{"d_model": 192, "n_head": 2, "rope_fraction": 1.0, "tie_embeddings": false, "init": "uniform", "init_std_o": 0.0575, "lr": 0.0112, "decay_fraction": 1.0, "final_lr_fraction": 0.0, "batch_tokens": 65536, "doc_mask": true, "steps": 3045, "dataset": "wikipedia_en"}
Each number is 128 + 24 x the weight over its row's rms, rounded and kept within 0 to 255. Layers, rows and columns count from 0. Numbers have three digits each. The size before them is the row's rms in percent of the matrix's.

# gate: layer 5 MLP gate, 576x192, rms 0.0663, rows 291-314, columns 0-191
# up: layer 5 MLP up, 576x192, rms 0.0661, rows 291-314, columns 0-191
# down: layer 5 MLP down (transposed), 576x192, rms 0.0662, rows 291-314, columns 0-191
gate291 104:102160140140133096129088089120124106153124110129119143159104125169127093143111128182156149135126161127140093134141099070143151121115119113161127137106141103154144156121111132100124126090099144144100127126150096052114139109108115128080115111134128109122149167105107106163124156088135115141111131165096133187132130129126136146124138145102180134115100100112135100114166146126131137085165140150079135147133121156105124122148104105110103125127160141123117128102161126130146181125121093147108065163087171105145166142107136080099079148169139128129157127115149107144137112113135107144
up291 107:093127122140107139109108154103104119119117148140091105085117138132149163121127088131148107134116154112127132102136174159073145130149126150164103153120134175117126111102125120116135130192139100157133146141147105103154152148134173142126124174108123125138126135160087122067159167138176117179136122123127111107085121109178123156146134086109110188124116132140116150141136162142162113084148152158131153121133106162136146098124118177147117138166146123125118125113164133138151131132148105126132097119089116154162128118177120143139133154146114093099143105126084142160168145135141088082
down291 099:100083127117154084112130128125127105146085063074143101155169143129174106126118159146137118141122141182159126124121136139124133141109142090122119116184123159133162142121125148157127104120117112170151179123165114108135125140153115173083171092133138134131119139151124121091105132080148175081102102136112093137108151105145110142162111127125167119183133140135131145123147111105121126135111121142099132137145149111097152133121178162156098098187104151079137176110121135105128143142138121134133074139122157106154166141131124109124147096127131148124108104100134120137122136120168123138
gate292 081:133116112152122107131106129105122117143144147095110120105155144126159150121110136151120121132132120143170115110129120131116139164154118168107123119151133143132161138106104099101162116120096142105113156127122138108134086067118118092120116131118133122174093151150130132119124128120151161109110104102114149115133110161103120124104109103148131155140155102112082155114187141130170173066187112136139109102138139077157139139145138129138124161143090115113099103116078123166122150127135097086153131141092100102167074141108136156137107096210099159155151112157119090147109163142128159132
up292 085:132128111144158102114141103126130111156128167092099135138112113105138152126116125151117118095102123151167148142127155164137160133134135177119116103138123129140139163095124139088136126116087162126100115130143123136099087127116135110133133138119110120118132163087145123138117105140184113160105123113112144154108120146125100109123106096125123160171115134108075181136189102155118149046148136149137145092165103101159122077134136124180107139112100110125115139145094144136101120133124109096150164156123124071150108143097172084132085103171141126152151134174117098108101138130112152143
down292 089:127114125145122100175131144163130100104100255115105121167148147139099166112109123175113115145130121108134135144177146100124154097105110157074147131119147167096152123126123159120180101119113146085153108126116105121117119141132146111129116111160127104131094137113129132117147060147135140131111116129140131130134137141156140148157121112087131119125109132109144137139083113144114120118152122135125117113152097137140156119097108177149123143123127133141142092137089129116154156126128093140126126129090075128122106127151147091123178128120104138145169116161120136131141202125099135092
gate293 103:120146104103113131093100168126157148140159117150131139109155102122086172134131103198142109140104137125114134096101079102121100081119133124073094130122110180111140185125146150138111131109150125138117159114132119127116122129150118138188079146118106147143108159115092136111102143102114121071147110119146101136109146170145096163152133154104167141110134102095174090102186138166121099162147159109139137136132136099112098131119152116117140139117125091135165138117145150146107101136123147124118130161131136140134158104139134113141141140135095093129099144129142126128057167134114114094
up293 103:108134154163104106124105125138121176129153134090132112143095106128131139118138116092125159124145142155154121158116129103128159123102081119103150091136104141148093108158144124113112133097152121132148129126127091177135135124182134173158120095166147076126125110091145152073159173129127142104096125138119115139118139155152117146124101164109140107160138115122146141169135105113155130125166143119081140078109160133138130142082101102135158122132163101156127097133115122160077104155152106175125141122149176102132122108189144092116103140123124090142146149097139076124125131152086116107
down293 096:161158101115151154118142116097096117135132036155156112170159159110108140169134100147127162125129115118125107136136117148133169145140139103102129142101092122104132131147122130093122148120177132107076142097129154112178143114111147165085126095117138126137099099131106108132140117102119125129118158169088164135141102092131137115129111156153127119137116127105099128141102102126178139150123054114145127154125138117091095134122159183152114133088125162120076138144166100108091139133136131135112137183123125162145093140093127147152121154155136131127119113163083117136098121149134123117
gate294 101:120120147136109177168100137121107091106127159117134150157121155131131102157101115162164150148106131129136114151106135113136159115133131121140095131117136111133105140103099128134111149124127165132093106120165116146121093140106096074134115145153115159135076159118120146118186162178108158157137167187097128108118074139127152130126170089185135110145187165136120117123111110131107126139153131149135150131132122158201125092113111151141133140118109130083088155090123126127143119134111132085163107124120144089092122157124143141155095092131150093105088126148106096144129139142115144121
up294 104:125150153130137107142106114158103155103145168130132132135116100119130138093149153202116108105142129139127116146109110135091172094090150107135116158119150106110093141125120148124130124162123083156098184117126187153122137131129137094077128127106115082142148145146125138108133098114132133092159109127088155105162177119116079097131135111150150138094112095166125116141120111140119132116135165128153108140092148117111158128164091122105111123200140187142129167143124120143125111145120151171102148111109117124137138138124122092172143147103155116113131123096125171141121134111093185101
down294 106:080150160181147128124115135130126102189116158178129060140103142151127131107112155149111172130129107111153128085097192154075138131139107105135081135129136126151143128110168119110124119112172102084178157117112120125129144140145127132147141128157110150151142148127100144131136141125121062145154117128128116131087125126136135122153155093141084119123098179156157130120109108140108113119058132093098137097139093124108137128144161112117107100117133126159115153154171133158155099115156124142148147132127137113119117153160159121127090116170141117123119124133098146143171122097114121148
gate295 102:122130135144109112114108138150101106130112115130140147103151116143131074129107148165127141119160123109120149120131159108112122128128121112086116149135123114146130140169130148164107143089147154131101154117159145108111124117125127132136121152113127087159120135101096166115097130124131147148104130103110088107069141145154131169070108090120082120123127155143114125121153100110119094104120120104124147088105096067109102139112116112143130108158108093099145096114141128110135173165133058135133146160132138175069118082072145051147135154158150124118120115113124113141155073145116150128
up295 103:105114155122124155171134122118155148146155063113148108099092093119151064103095160176181110110139166116127166168181130108112164135137129149123101129126117147128152140106120120124140151141120098065136133154133116130139111176172139112163141122119132140085113092106180138190147116167151135144116154151121110134162138084120135120140120150150123154133155163129094163112146100104105132099109115110109134121148134117117103138095101122130145098113115106158133132109145128148105158096139093103120172122143166147143165160093142101134125112132103126132123140163144113111101163107108139112
down295 106:147075116151123164125104108090139108144146102144125151088155138151132087106159126147116140115083124173144119128155112140128152103093105141109133132130148121153162125131182182172122109103119125147083144186114120145181104147104117145093151141129117094108083143126142132164123115162158159115097100110129128120111181113120126137092139117104080157092100126108118145122138107128146145087114152141113098128158131155192141100095135101134133138178144118135128118128097098115150118106097154087108141115148173141106160125102147130105128126134111136096098139164149123119111164158132126163
gate296 101:124090126203141138137146135139069107129117084176104125132152102123101158119156196114122085121134125127086192187120108091172117120115104106131141097105119110125100089133137114107118139123140116127102125145104114136138137097119106140142134129108146133102103127123120161170149161146148128141141125117118131153160163118132106144150109130122123115164135106096152152124130116071131101135138117108143164152126107135124133103125092107129123139178140157137115147097118110105115147148129148118144117096129093091099160114191122096124092148174102165131103142134160060147129108126154142120
up296 107:147108113117143139129109130132107133101171130102087141123082128123163123125104082118155103178142146164139109114137129154150160131133116148079137169139153127136136093155137178133106098114120116146166115081168115132117148162160126152131131174081114114077092135135117114157112114095146160092103111172137112164128149154123148148168119144104111135129110078095130152147128144148136114127156125116147149099118133147097164139133139117132087157114141065120141116113118132111136111130077130100149144124088100126086119109118115138121115163153132162162137131138157074132099114079094126178
down296 099:110118110124134137138149098144122122111099132123129145119165120133157139142118169131110158115142138125189139127148180139152067077135108161145110123064142140113077131112067100116128158100147132131121123125088111126092127123145152156096137105141073119155111147101096121124149120111149087130108104113116147136115134102151146139163109114148135140134094131134114135168156141062112122137081109116084108119128122129112079112109120170129105103170108142159141122138139150121121155106114146164111151088116156116151137153178135140137135101153117117132086189082128122116141094133153137092
gate297 096:113129126114146157153149123120134112190136116125122130188141130132169083157124149107110125170135107130169156119157120090132139208154152125163140108117126116106135096149134129144100135074128120115111153149126106123123133169135148094123154126137169125170120089141141087132152063112105153172146146136116110092132126142151086117099147111122158132095187110133109118106101135145135095142099104127144126141148095095118135093126158110068139103142110146112094121148118105160141103125094161112122083125146112118172129124098105131157162157125105104108105153102123114148140147145115117136
up297 098:122156129124141086156122086076106160115171158147118097113073132128128125098148113124147143122122127110125098113100146125122149090124156159172124105131129174168136172153146138114169113109115113138115148126177118140124120119081120135107133096156063150141109142114150133092139111160133075098141113110080126167086118132134093157138106150123117106137154114113101137158177114090159179161119103143114106095143143136133112186116112126154166126145097188163140173152116132111122098116152096119160100140098139139106133104136135133139123133119113150128138125124098114130124090116148106120
down297 102:140136117088087120075183089143154125108118070100106133117144112105108136149150124100161117102123112089148106160119108161141155148101147157126084098139084095107137100175098108084120162121133124113148095153123148149169098131176081164135134130121116128116127140120115148161083122131139119116145100149093122112114164143130124140123110110133141131160159144123098146067118135079124121127104103147124102126097122125162091100133133147144113133109094151132133123146121122147121114130091133129198073129144117144104137117142153116148137125158099143137172120133137126091121090187128132113
gate298 093:092084145128109155127132152168126118098147101121115122068122137105083154143121138109096098144149141093154104058156132131107129137116128128081111158150116150141134136094145127161148168139107137126119135107122077165131102113124146105158165104086155151166111110116102115123128088136118100087105119124125105124107131169094074179138114165160115101116110139147137158114143179117126094121092174112158132098119145138117146162081127121120125169090115090130106109147114131119136136081098114141107143110146131127147162157136140115167153130123123111114120135085167101164115135123150139118
up298 095:131151082144134117109153109124119130145105144133124178124105083129146109155115145104119142135156128136124113156173130143145091131164155115113130133115152152074145139153143155117129112162091180150120176185112140155140121090141078138172141161108098171157102142139117099112137105101095148135100129074123180127195096137141125145097093117150149068106157129120132146139150122122139156103105145124145084160149137109136109137068116147126138151124099125089103132161142157103119132139136123133130088135136138120105138107119079095134189145107137141129125108109138126159131126128125143115
down298 095:166162124148105091163126117109096107127115094143148075087173141133153115159153122093113125153124141129118123110136155129098110113127118143157119102122100090114123123082093133140113109118098075121135121114124109100133135134092133123105145156116120152141105112130107086153123135111148122177092125142129146140153151101095113124137129154138126127131090132134151124095109102119104099170145151134116134102132141112153158116091113140159161127133157137146120197115119119138135097084113158131132163145135122126125145090105173091184191125121129113127135145092134153135103171174172184067
gate299 101:129141128124152144119150099133139168144154131077119109123115131119106156167145155116158131169110169147100097164108156112166120157163099135165095143161099093139144131150125160100146127104102070167140168107116092144118115119120165169122112152162112170127128174117139137134119158102094169126092155086144126147074126093101096152146129173100101124187136103129140132084112105113135133091178131132159126136103145105130142105143121109137102099175121156141170113129127135107132140120140112126120118135103102150133104176098119157159120114127126121102127118117109086105124130133098146115
up299 100:130137099118135087117104147128164166130124156141144128153164168136157131135158105112107185160141131136126128150133095146169160159139108143119103103111116112157132105164124100130163133163133108135147120134123125165080127153117124114147085120120175163125118116134148163110135128135130136110133100120141164128149112149115113113126120082163122116098162137095159155143140107116119148143154124117126161171144153134085139080142126097093185150134125132101139174092068126121165151104177147161133152098105171140150111079146125119133126083166126125138102138072143096152170147128147118121
down299 100:145146118116109098122140115154105151076132117137126110176151125083171119073112117070142128068154104135149123058124109164111103131091181125111141104143084140112137137146101075139158077114131146102130123137102158114128126154165127117114131082149127137092125107086147098126108129145139144110139133151102104083158117160162141110178141102147148123100124131122084139106146123134147130151119134129124113100120102147107156097112113168121140119128126166135094139167162140130166110104066115128151175135134107094136108138133130118106142097111153124143155127148122113096146140136133118100
gate300 103:079132166095146126142126137166149143087133158134117101100157184108135161164145147137188127118100137144125131160137105133114136136090134103144150098111123152171089128148175107070129107129140133184136068128177158115133166124068093090156138095135113152125106096154105132097118113115113109110161125095147112107086120168171121118123143126099161130124118120141166142118106120159112111121123143113132155128114128112121103109137106098112140116122131141128122126143118155140144156153131124110148125123126160066095136112102115144127066119109132145112143131123098097174119078123133126099
up300 111:135121145115089141138139169114130125128169099133123091123098138111130130102131091179127116139105142135100110131089122153101142121142126095132167157097135138152138162111160132128109147146128134136160149121141105090124108121081090130128122154164144196081104159147126108111107103135115121137098144138121108136133149131169134083161073136103101111100122147120128123126114104187128122117125106136086165128142150119147128124137079179107148146150125123155114114151169121126164129128151086162139134121148125150142142103155107103095130182136144154167128067134103112158153123114169170188
down300 110:131116100115125088180151157113142097147138166149119051146114110099156120140089132146079082102178136122175134141117134146105147079176108155116145145145116101134176098129153120119116098115142112077124111110114127108139116131108135130173118139125153108115143114162128113114132185144097102111160135101140149115118107149172187125123084164163136195083121139154124128121093134120109097157111109151142128106163134145128113103108146152113100118141140123140135138136130128131158106123138127144141133121120134124185134103181148169139152143148147138101124136112117159123147146139142142162
gate301 100:077109096113111136111139106123078153106135129096106145105155164088158119114131135128158115140133110106106138076124167145144169088109133136156123112109084167166074126166118099143087121121160110128139130130153153108097154121141117115147166133123123117124136118115113144144148086134100113137115120132105158141118149176142088115189122110127157161120111119094130152112114118140090159141144134151135140134163142095144122174071152142154128080136147111106140164129147091111139149103137138118070100115102098124067138135151149108173131117112142119135128133138112191114102100131144153117
up301 104:102099077118159109116075182119140156081123137128156151144126130141145127148124121127092136115126147116138139122140130134134129126119122140136105100126173129104116145129143170159126125116110096151114172178126081119138154179167088137140129166092113118105139127105075099115163156144139154130104128110143139146139178144137134163115105127143122166136108131114128112159106186136137100142109086151072129105137115139116154118112111093122106156139183086129097126147142158127122111123168090116150120158093120141154109175090109118165101121103112138131112090140118125119136085126061140129
down301 104:098143118090166149120117116141097165181117097122156109118154174152121155170125144114162103152111132109108091138120115154147133148075156102147141149106149121143171126128130156125166143142143118121102119105115090125132104158146117144122102088129110115094117114133155113132110116152129135200135155152096138179126115176110174135109109162090096132140073114110137126103121108124112101140142141124132115118124118130129116148153150146099146141134129131093108153150136126102084087116111130127097116136148096162152093148101161136147125091117106157138104140135164084132131115131186089196
gate302 090:091097134145127111104111131156112074178152150116100118095145116145125117132091155119159137115111126153122106093112131072144116119119142109143136165142110117131146164126151140122120096098106126124131146136145124142134095165126120099120124180152106107099169098132109113150111190140139123129091077168115172124106139093133151146120130126125132130190115132114109152103153116115103070159117156126089196084087095139135109152180077134153152134150138100095129144151187105154140137145141131106135130123101147154139136114126137149123073140125162104151142131104111123106126111109121133125
up302 100:123117114138076144114130134145150128108141133119147152200092159118125156108082105103076100137108167159115154133138179146114136160169068105128142106167089151156079112153089119141150092133104174141126100073151112113151144166114072143114122136164155115127134110084111144123137121120124121114135139132105153133128123176129153164088153126106082129138112166138152170136111132106127107103123143127167166141105091120139136174126157139122128103120133117145133145142144128132123118076110106118119138109132164151149117136123119115093142117140133144159071134095114140137158142143117135148
down302 097:105138149143127117156133134117135141135084182146134090150153106127158132124177146132158151124142125110122091077131140060107100153090150113141131116094109151112115145101142180118094132169118124116151158173089120143123124136130135110138168114107110084113072078127106154128126136162152135133123140110158132157138150102147132131120120147126137157093133113121125126131160149126143130155145142154087119108134174121096110071095137096111152150136148110124133108141144150142119151153184138126136162124142093091153089104125156078182134162120139127141158166118136105154091121091118093110
gate303 096:137134143082120127119140142145093130139073157150124091142125147137125147121106105135154130162079136133133149120124141148151144160136123153096164121040106105091116119151121115143111114110099080148127132102160152148136048147148135088161173117154148145106168157187138114169110130118140146132097148132123124108091161132132078110115118157124119119127151130141136086098124138112086130153140094120157115112162124157126116075119164127125184141132167138138132140127143102162141140131088148144118124109117117156098142143095126121121110148122148134117148121078119161137144112101093143157
up303 103:126153153106148127126097167142157162152121150109136114117105167120112142117102097144128142126101114142151131129112124134124065134213134123134081136125086127102153131125089162149121099154130112143091147111117133110119124102134154140137152145138111148122078167157132145081108168108139119130158085143098125167105125089121137153140105153123152088084163153135139132120184171099099108147139133144165153121171122099161166142165096155132134138165100095137139134137090157128164117140151145129113123127133120142139093162135123147155097129144102160144127142124098104081086130117118117089
down303 104:116170148165062118083162149169085126120140122114143108129064149107152137077146113140128112128165142112119131089121105137120110109134166132094084095100116086112154127109154121133113138128169191162149113123154163091122125142154149114143130092142135151128136128123141146112161138106133077133113106129129099138149124129093148136143142124113131119136152152152170106146114156172129130126129163120154142155124107105114122135146131110090099107129167079136122159071098150141147135165086114159173141123150128097134101130133126122131106130152150157144139115083167131139090147172153148119
gate304 099:090138145119131111149169078171115112146153122132101103127112156114168135120089122148169122076121145131127120150143161138114077151112133098102137107091087085135116137082101107110151125102123154163151128104125118148114134080128148070168143134121131121119133164112116104136158133143188092121125148104132187146134138138177110140105136155098157144150119087144146126120157123150129108160097108116143130092145078103160119182115108140160128085111149129101127141090123144113129130110117149101146147110137116136138141127135098170140140143091104161123099146132186139146162120111129100112
up304 096:121110159101114143109163157091162140137128119107151120118149109160126116160122110094150120145101186144136126117117101113141166105163130138139150153099176130131104128109143132130094099162106175101133172124133146087117110120161105151130181128146075167089154195123116131152120154145181124136113160125134114090140084149110127110148092158114123110100131132147120098127134130129136128138135115148130124153144170127075115123076138111145116126085146141102129095108139130185091134129155103130134070125145132167133160167127137125100127170132128148111137115093148168145134129136124159089
down304 095:123119169138165115117115144132142126146120150147105129115098184115116141163160130077152071105121126127126193144130159167111121136119162104146135151142104180131134126159134085158138145126156109161093118140139100156129125121142163141120129133089146149121152135080136130118161138128133135133144141125140099113129152167133113129132111117131104125117094139093171107124181110139136142134113130132085117121092141134119163155106121123106091092155124162173151140106103131174126153135139172177151149160129101109059134106111151175158182114156131130111103087114128145149134139146175103124
gate305 106:141111128101097124110200128108080109141158133096114156098152108130119152148149106116088134181126125092124129125152133096144177164156171119101162125103118132146140120145150099130103152140154102135116095168103125143127084115092174116140073127131155147152119142142120084135127134118125102143164127134111146098104096157098124125076119133101152121133093150120106151115138170133160138155138181132130138144128164149127140125162101110087123117169144115174165153125122125079126118111125123128107161093111107133134150154128103142132146105105147136132142107142061127185153152132103139123
up305 116:164113101143140141104121132136119112215121104097115101128172075108122153129100137165081126150154139116153101095129154129192104144142114148103129129116127083135118149138182113139135110158157128181120105130131112137153122133061147155111110130154118141149129160130133139091153099126092117093160136153148091144140125147070122105133088128117101119123132151102116147136140150116121140139130148107141156134106146126156145090143140138117118131166102085109136139099090102172124143158113134118143166121096107144095185165158146135133118115117115114158185113139148129140111133141090124123
down305 104:124122120128102041130108126092141096109090198086124161106143140092119144127132137177095146139136116150138115117106090144179125121142111108107117131110125163087101148159108126148134133121118171127109115112125163165136113135137104184100168113139144110178139160121111144181140102112135149156123120151142136149123134129109101135137078150135133156125133140111180127133142149135100122142114134109166123124122131117174149138119120079158107121125095100095104117124160105166146173118109121114095176120132116140136164168170119127144148159130185113150131106132143113110112148128137140096
gate306 104:130121167121071138125145117118119137153106118120152136094105110118153121146137068126124129149155151138114106128184093139126096133118162134102073114146145174115163150126133097115146114136131150129134175110153118101169158133130080102153148146154147128125112120158115144131126119140158143131154138090075101175156114117162157132078137162108145133125078082129134134151153153135110120103117144131136138150123091142072110148133141154066147109131113102095140101100138116166183103099119135107143111138136096113102144122116114165128084083091092150143105132133092149126110123139138099122
up306 098:102130121074116140117097129149124108115121134118097148133112144087133152128115120118083169122141142137152153143125145098181128184129123140144150128142127128145105109093127152151137155131126080092125122081177102138140108133109134172111103141109106139103153100141107118124120142076148118135075102101141172121175136188111151106140150138155079150107122100189178107143123142161145136128095115123125120123131129129145118113181124139137133142149154159152154155172118125124181119137163092122143164164121168127137167139133112111142143135145109121127134117106121134125155126140124162206
down306 100:121126134137084123069095141169115157111149105156096165095118134133108129123113130128114145145087137121133149111146099147116163150165114125108112129133156156156105098144138148102103120145160123139172153097112087174099125137134137095112111172170104152123130172089131146107155076100156091091116111095150157140125102117144150135132142116161150138164152169118129119095130096167126093139114124114183124118076136151120136106085160134109154127165144144099122125149138094099118164128125147115141106119122162127102108128125138123100132105118163074135123107092160188140116148112102146144
gate307 100:163115102109142126141171077142129093147116099151090109130124123160139113111141116116132135150074118165141144111120126126113134130095138155162113119149112205071125130149157144102134094136137139138145109161120112145115120166167128133090134120134117105155113159116160141152124106161097121113139143112178126136106108132125157072118139110115118142132097163117134154162138099067067081082116117143156100116128153140139098151112111156139133133139115072115129156136068179150136163138120145129134177134157106136134136173154123167158112154121161129117114122116123122094115124132130114109
up307 102:129175117085132096122078188139120155131096126112144131165122139090111112162111163135122136100123123125124136130182111131133158115161115131116128108106155098167135136158131143135093189082109150130133084145125111160117105157141130105108139128119169122132123139148086131131156134055163137128114116131146115133129093100134131149084138132130126098117124130151150125134107133171172149133108126156136158149110107128142116089099128090071114089116123123116114073101174130105129123138137073122160086108092127148118137145106091128127123118127144102159181172098130132146153099145121151114
down307 100:162132165145128095152125116104106134082134146125141126107137109115090117105103111143163113167105132133158180130122094094113124140155123104112159122168162143107177147087135143144106106116131092079123136149130153094104141090134100153139096128124137140132111139098091119143106101132118127149140107117134133126106079093186090165101167145139138141133132143124141126178138144109100094108152148117122084150123123165103121116145122121169077112160086129158142115130147149126138134158148118101130127096126120130103076187159105116134140142096147115085150182120159148104105106136091151147
gate308 103:095146117108107127131170078126079073115131093148126123110134116155154143123145104137122131122097147077141145122104093092089172144120135119166142163102126130165109133136119112176110111133111130134136134123117148145106138128123153153123106131157178094126122112143139165141136175134127125146121154078075161132108132120152150139091143136131086116104128147135176126145141163108113076164112117113105147109113082154142117129177129175114117165170115158126127134143116101155146151102110153126093129140114153120158162136144164087152104139135201105106152129126097118091152126130115116152
up308 100:135133164150162147184148160147125139128151121164126102160105127097112109127111101142136182104174132138157121148171140128153129118095118128137146114159105118105157115110098175097093090101110112196133166166129151116091167132117109117119136135089103136104187138152097165153172092121146102109113148140143115106141111112117138113119105150139123141122110110118123137083156095112161160109127093070137146150145128115102127120109118136077140123123121120093103103157153137111134124123160089107117096110135114134153103159121093124099116127119131091106095165187116132115122154149121115149
down308 101:153151106134121138142088078136121119097136149124110147139113107109118130109122135161106157136123157163146131127098143170140142150120108160098132162107118146192149136155144153150109181097143141162124104125127138138078155132130163127097160167164075127112108166089097158160120160157160122116116113100128143172121132111121114132099159124129131155108106089117103128085132145164103150095103095125104184123102101143113114109171129140137160147085129071154147117145153117107134093114127123129107136103189126151157131122134136159119151140096130112131100101078104134108122108114145102111
gate309 100:149132096152143077135130153146136141160119122125147111109064140151125143084135142146122111138138119104152140148106170117144120109130102137172137113103115125144170153141174122103131116161141117130116109180128131111162136150137063147104076143166122145099141131129169144132111128108152128096150088121133130099129110154158092121134151097139177138119134113128137130121159143120106146139099126156092138103182149143147109155151167111127107139081136098114114146119113167093158118145110147114156155165112139188112150140174146126142120110156168130100088134151165096115163144133174155164
up309 101:094184167098104120133112119098110073089110109137141091127148100157161110158098158129164111148136120126132130154104158134138121085175147175119140142145108138111095142117117159115121194124126132139101126086097118136098165146103128168145176104118157107123135149095168148127171140131145114135168138106135144118134136111153160139127122109109144091116118113146132122129118157097142126149161109107118107083127105126135147116106106107101092131104127106181112116131128149116147131077131096112104106114109138136105119137097192146137108116062142101142112094136094100104103107106145100104
down309 097:186074148116138106138149111123113127104126160150151104129158139133128133119149141147137095152110135101142107166145128101138143090144081078143109091120114105139148160148164096158129137112136133162122156121119140112153121094137086125129138133107139110175114144174147169115053128110080132127093113153149106116081121169141202149133098134152097114137145134112127075113139138149139116125069103113125129097158153101147131149108126176133100124175119159159135137157095125137136080105096132088121121128135110125140165154161105105143127130113129119142108106123135145102119103153129120151
gate310 102:142114130110129106147105150090132118120133132083112133130119104139123150148097114120125103139164151150148104117121165119121114120103165151172167146090146092150124101130142142108095161112117148097106175145105131156125123121091142146087107142147134116190080101108160128135160162159108124142124122090120166125162100104112123110084179115129153152124096120127090110134146093137124102156102163090123136101148108120162142117166133103066175128123102141171121147126119136097141119102151109147091147108143161116170103114161127092175121122124171110127124116159158153160105133131083124115
up310 102:112134120172177126110169100096125128143132084124120120158126135122146134131113148105103138072188137132108193132152174154160130123114120120196148150110123140112137146101105123109093148138136137103127123126169120126129112118138133135129142154110136151130137127121136155127146164109125126112136132120136182046142123139115123140153113089131138166113167163158126154122132120145118168140166126144074133130124082108135140155144138164149121135118149151168151159130130115130083146086116123112115118165154143107114091098125139109099097120085106166150103136148101162113190154157114141159
down310 086:118156129112090105157092171117140151102134182153152117161173106125144114069146153117159118116102130105157112103146077093145106131132169122105112103150134129090136139155170105106127119135068099116145160141119109118129147168116069121132129149194127117104152129187138119127149120161137136144134099129133116142109133140136152169134117116151140113145144128152162157113151140126094154135138190134142065116149130115167142148118142117127118131129107107103132118122113127129156144146142135099132145129168064154153168123167154142097148089155121127133132142102153126134085121101111111141
gate311 101:118152146119101144125103154138145103102147119064131147124144121137102106146102153167118114124130063150141135121129163128133150102112137153168136092086146115122164110097114109156135130165116141124130144103128108127152146111146125100127140124146116117117108122070110056179147123109144110086152118104128111139149079172124075099172113134123137128134115105121143154136120107134133122135141139096149126138116125116162107167117136120111107139144139079103106104102165115139101101102136130109082115126103095106133085148164127110058106126108105175125097155122149130127164140174117131067
up311 100:123147135117106125109136098108143117097116127130134155099161095119095135123163128095120103118118146107136172118169150155167126093122162210062107138118124127130126147110106132107142163134144105140134097134084122137150135125168108156106126120139138127123143136108137126122126124132176106175134135089121154107137088106121156178174132125161095144123116134090098117121120126111127172168121084152151128114114083147098110167131133098171131074113160148091118098124113086121109130142083120136117149148128093112110129112136132111165127134100164115090122095114121154135135137122067141178
down311 098:139115107156123163108084191133135143131136126134110125143130113121117099161106121134124123135128136096156118097111138155158131092198107156116088086107121138079133100148153091121117168131100138096143147139129090131141131098169101096087116128115127087157105099153127121118162134091127117125157137156089129122104111117100113129138098153157173141133145108126166118136153102149108131126133162118162086107144120159131120087143127129158148046133163099081119087149139135148131128113098172111154122162092099122092089103143152145134128121131120144151139156120161123115109123121106153084
gate312 099:120129159095137129150087124141143161093107120106121162156131117092140113085156155134151128122103149085157147149100088140121128130115149079150111128156121120118126107076150128157126126122155095110115124132174126093141147125136153113138126117104140162133103110144068110138116140169116147180083139077105096120122116133116133159139131143098109132157075122137061140126140121129110118149135133137176116133132156118093132135094093090097148082160116143141109109129139088106153139150151136132115182152124133126088133079100165126108104119131100164123136181101098122113092092108142125110
up312 106:152132149129133117167106156128102144116113144117091119118161154098112150091139108158124100082140137146137146113157107149162141153123134105148097159126135118187108127142164139205106109076154150124159114117168105103107130132107173112121161119117125135126113093087154161123138124118119149135145117098116107165112123151128112160095116107101110151131103102146116054106121143091134133130112129142134122108112127142124138183110122133109136102140124126133104114158178083073100182133122132120102150170107122141150123146098151102070091158118130116124127090128084117151143104150134152106
down312 098:100106124092096125157131133087123181104169105121134089091162120095149165090109162125104144175141154125162179105146079160149125146142172106141105122130173123161148151132086100120152104113134122125148161108148123119129112144126158078103152111096098091118138135163129140143156088139130143140125089129108085139142155110123159153173144130167109164136106148115118124074123136069109090181149116121126118134104106121123122116152121109116102139146114149115141142127135123117122125173128144087123146138129119149108148116140120098108166153111137119130107131087121143078152116148149164155
gate313 094:135121185113165144182080100167151140117104107105128181133108122138110108158144150127127102128145146120144105125177089128126152139126164148117139172111161154130172148134138126122101107139078151128107162070127151127107164124148124133136118113120102116162141143098164095167142145098138144112095137121142163119094150141129099086155120144098143131158170137083125169126131110136093131116140117117110133155146156112074123123098080175162151129145150127126149170149094151126118149101109175131120103125142082119142177138120117117174115160164133130153128132112102144125110139121124123124
up313 099:088103096129108107139107111132116094093133148177139154145117120143152122139139132087136115121129107125151121136109095157113136161111117163154081176126142163102095156132126153101100117152192115103139109156126183136123111136145147130114132135127103132162126150109161105161174115155157154145089141117121144110111070150122142092141095184166133117142104131116138165123128136137146079147155090121139125116116126125109144121164130079126106152128166138129208142133119128138164132115158171111144100108171135131145121098125092131108170103141103110126080127102119100106135141097111106122
down313 098:135127136122125142120135157137192102141113158119112148160085165145129111124111140136156155068114107144150105158107168077129113113120141147119146124146078167134107131139165126115112149099125110156125098137140105155140127110160126145135135116082109148088150124113072124120120118119133075149161166163127128165134133189106191146116164088135137146139136185108127133132127125137136128101145124091102133122126137124084122110153139157117115105153110082119142142136088071144127148127111097155171139167140100119098158134126121149152093167121135190120129114133095137111103126147105128126
gate314 097:087143145118172113138142143112148133120142123112136118144144097100146106126145101069136177072120150174157123114120169163141130150127146134150149139142094109081135115118114122087101119150104076172167098076120152125128157092117150136120127154178123152141176120134137092127150143149107125138152077161132119114119113118096146174125111113122109113164179147119106095120124139141121137169110127117112137111100135137124123138107141157161082112133087120120117116150149119138115136099132091111132134126179085120138085073147159111144124110103125138089126137120117115166129171109144125076
up314 094:090119116111145118175188115060123106178144091112153099113132165139137137131140128149128104114165121122126106103097108133130166099119137118145099080148116111137150136152116098104130105166129147163139122075093105128144158161153174093120093133145125149075086184133084118091122099117140129129102141140127109066113112107129121157130117097117175155162137104129085109131129115144179163137142100136135147135131133136125124106156132105097111171129143091125150100166111133138088119162122125136161117085152134120143124120144092109109113131113149107151155134127145121113125104151117107099
down314 098:127098163108089121138115096169117097130142094169128139096122122147121124096131124123146135136159142110131133140128102122113175143096107168150143110109100120135091148091072135143122139117161058159150101115085133121149119129171100122128151150112106155157117147108136099153110153129173132128138152169127152143096111097157121132138111127140138139133171121122111146160167083135106114119161071100154161111169178147148165113114101111142116099128093122139131130123123138113099135123139182107122149162175139116165138142142120164154149162126114108165087095139161143150136098107121087114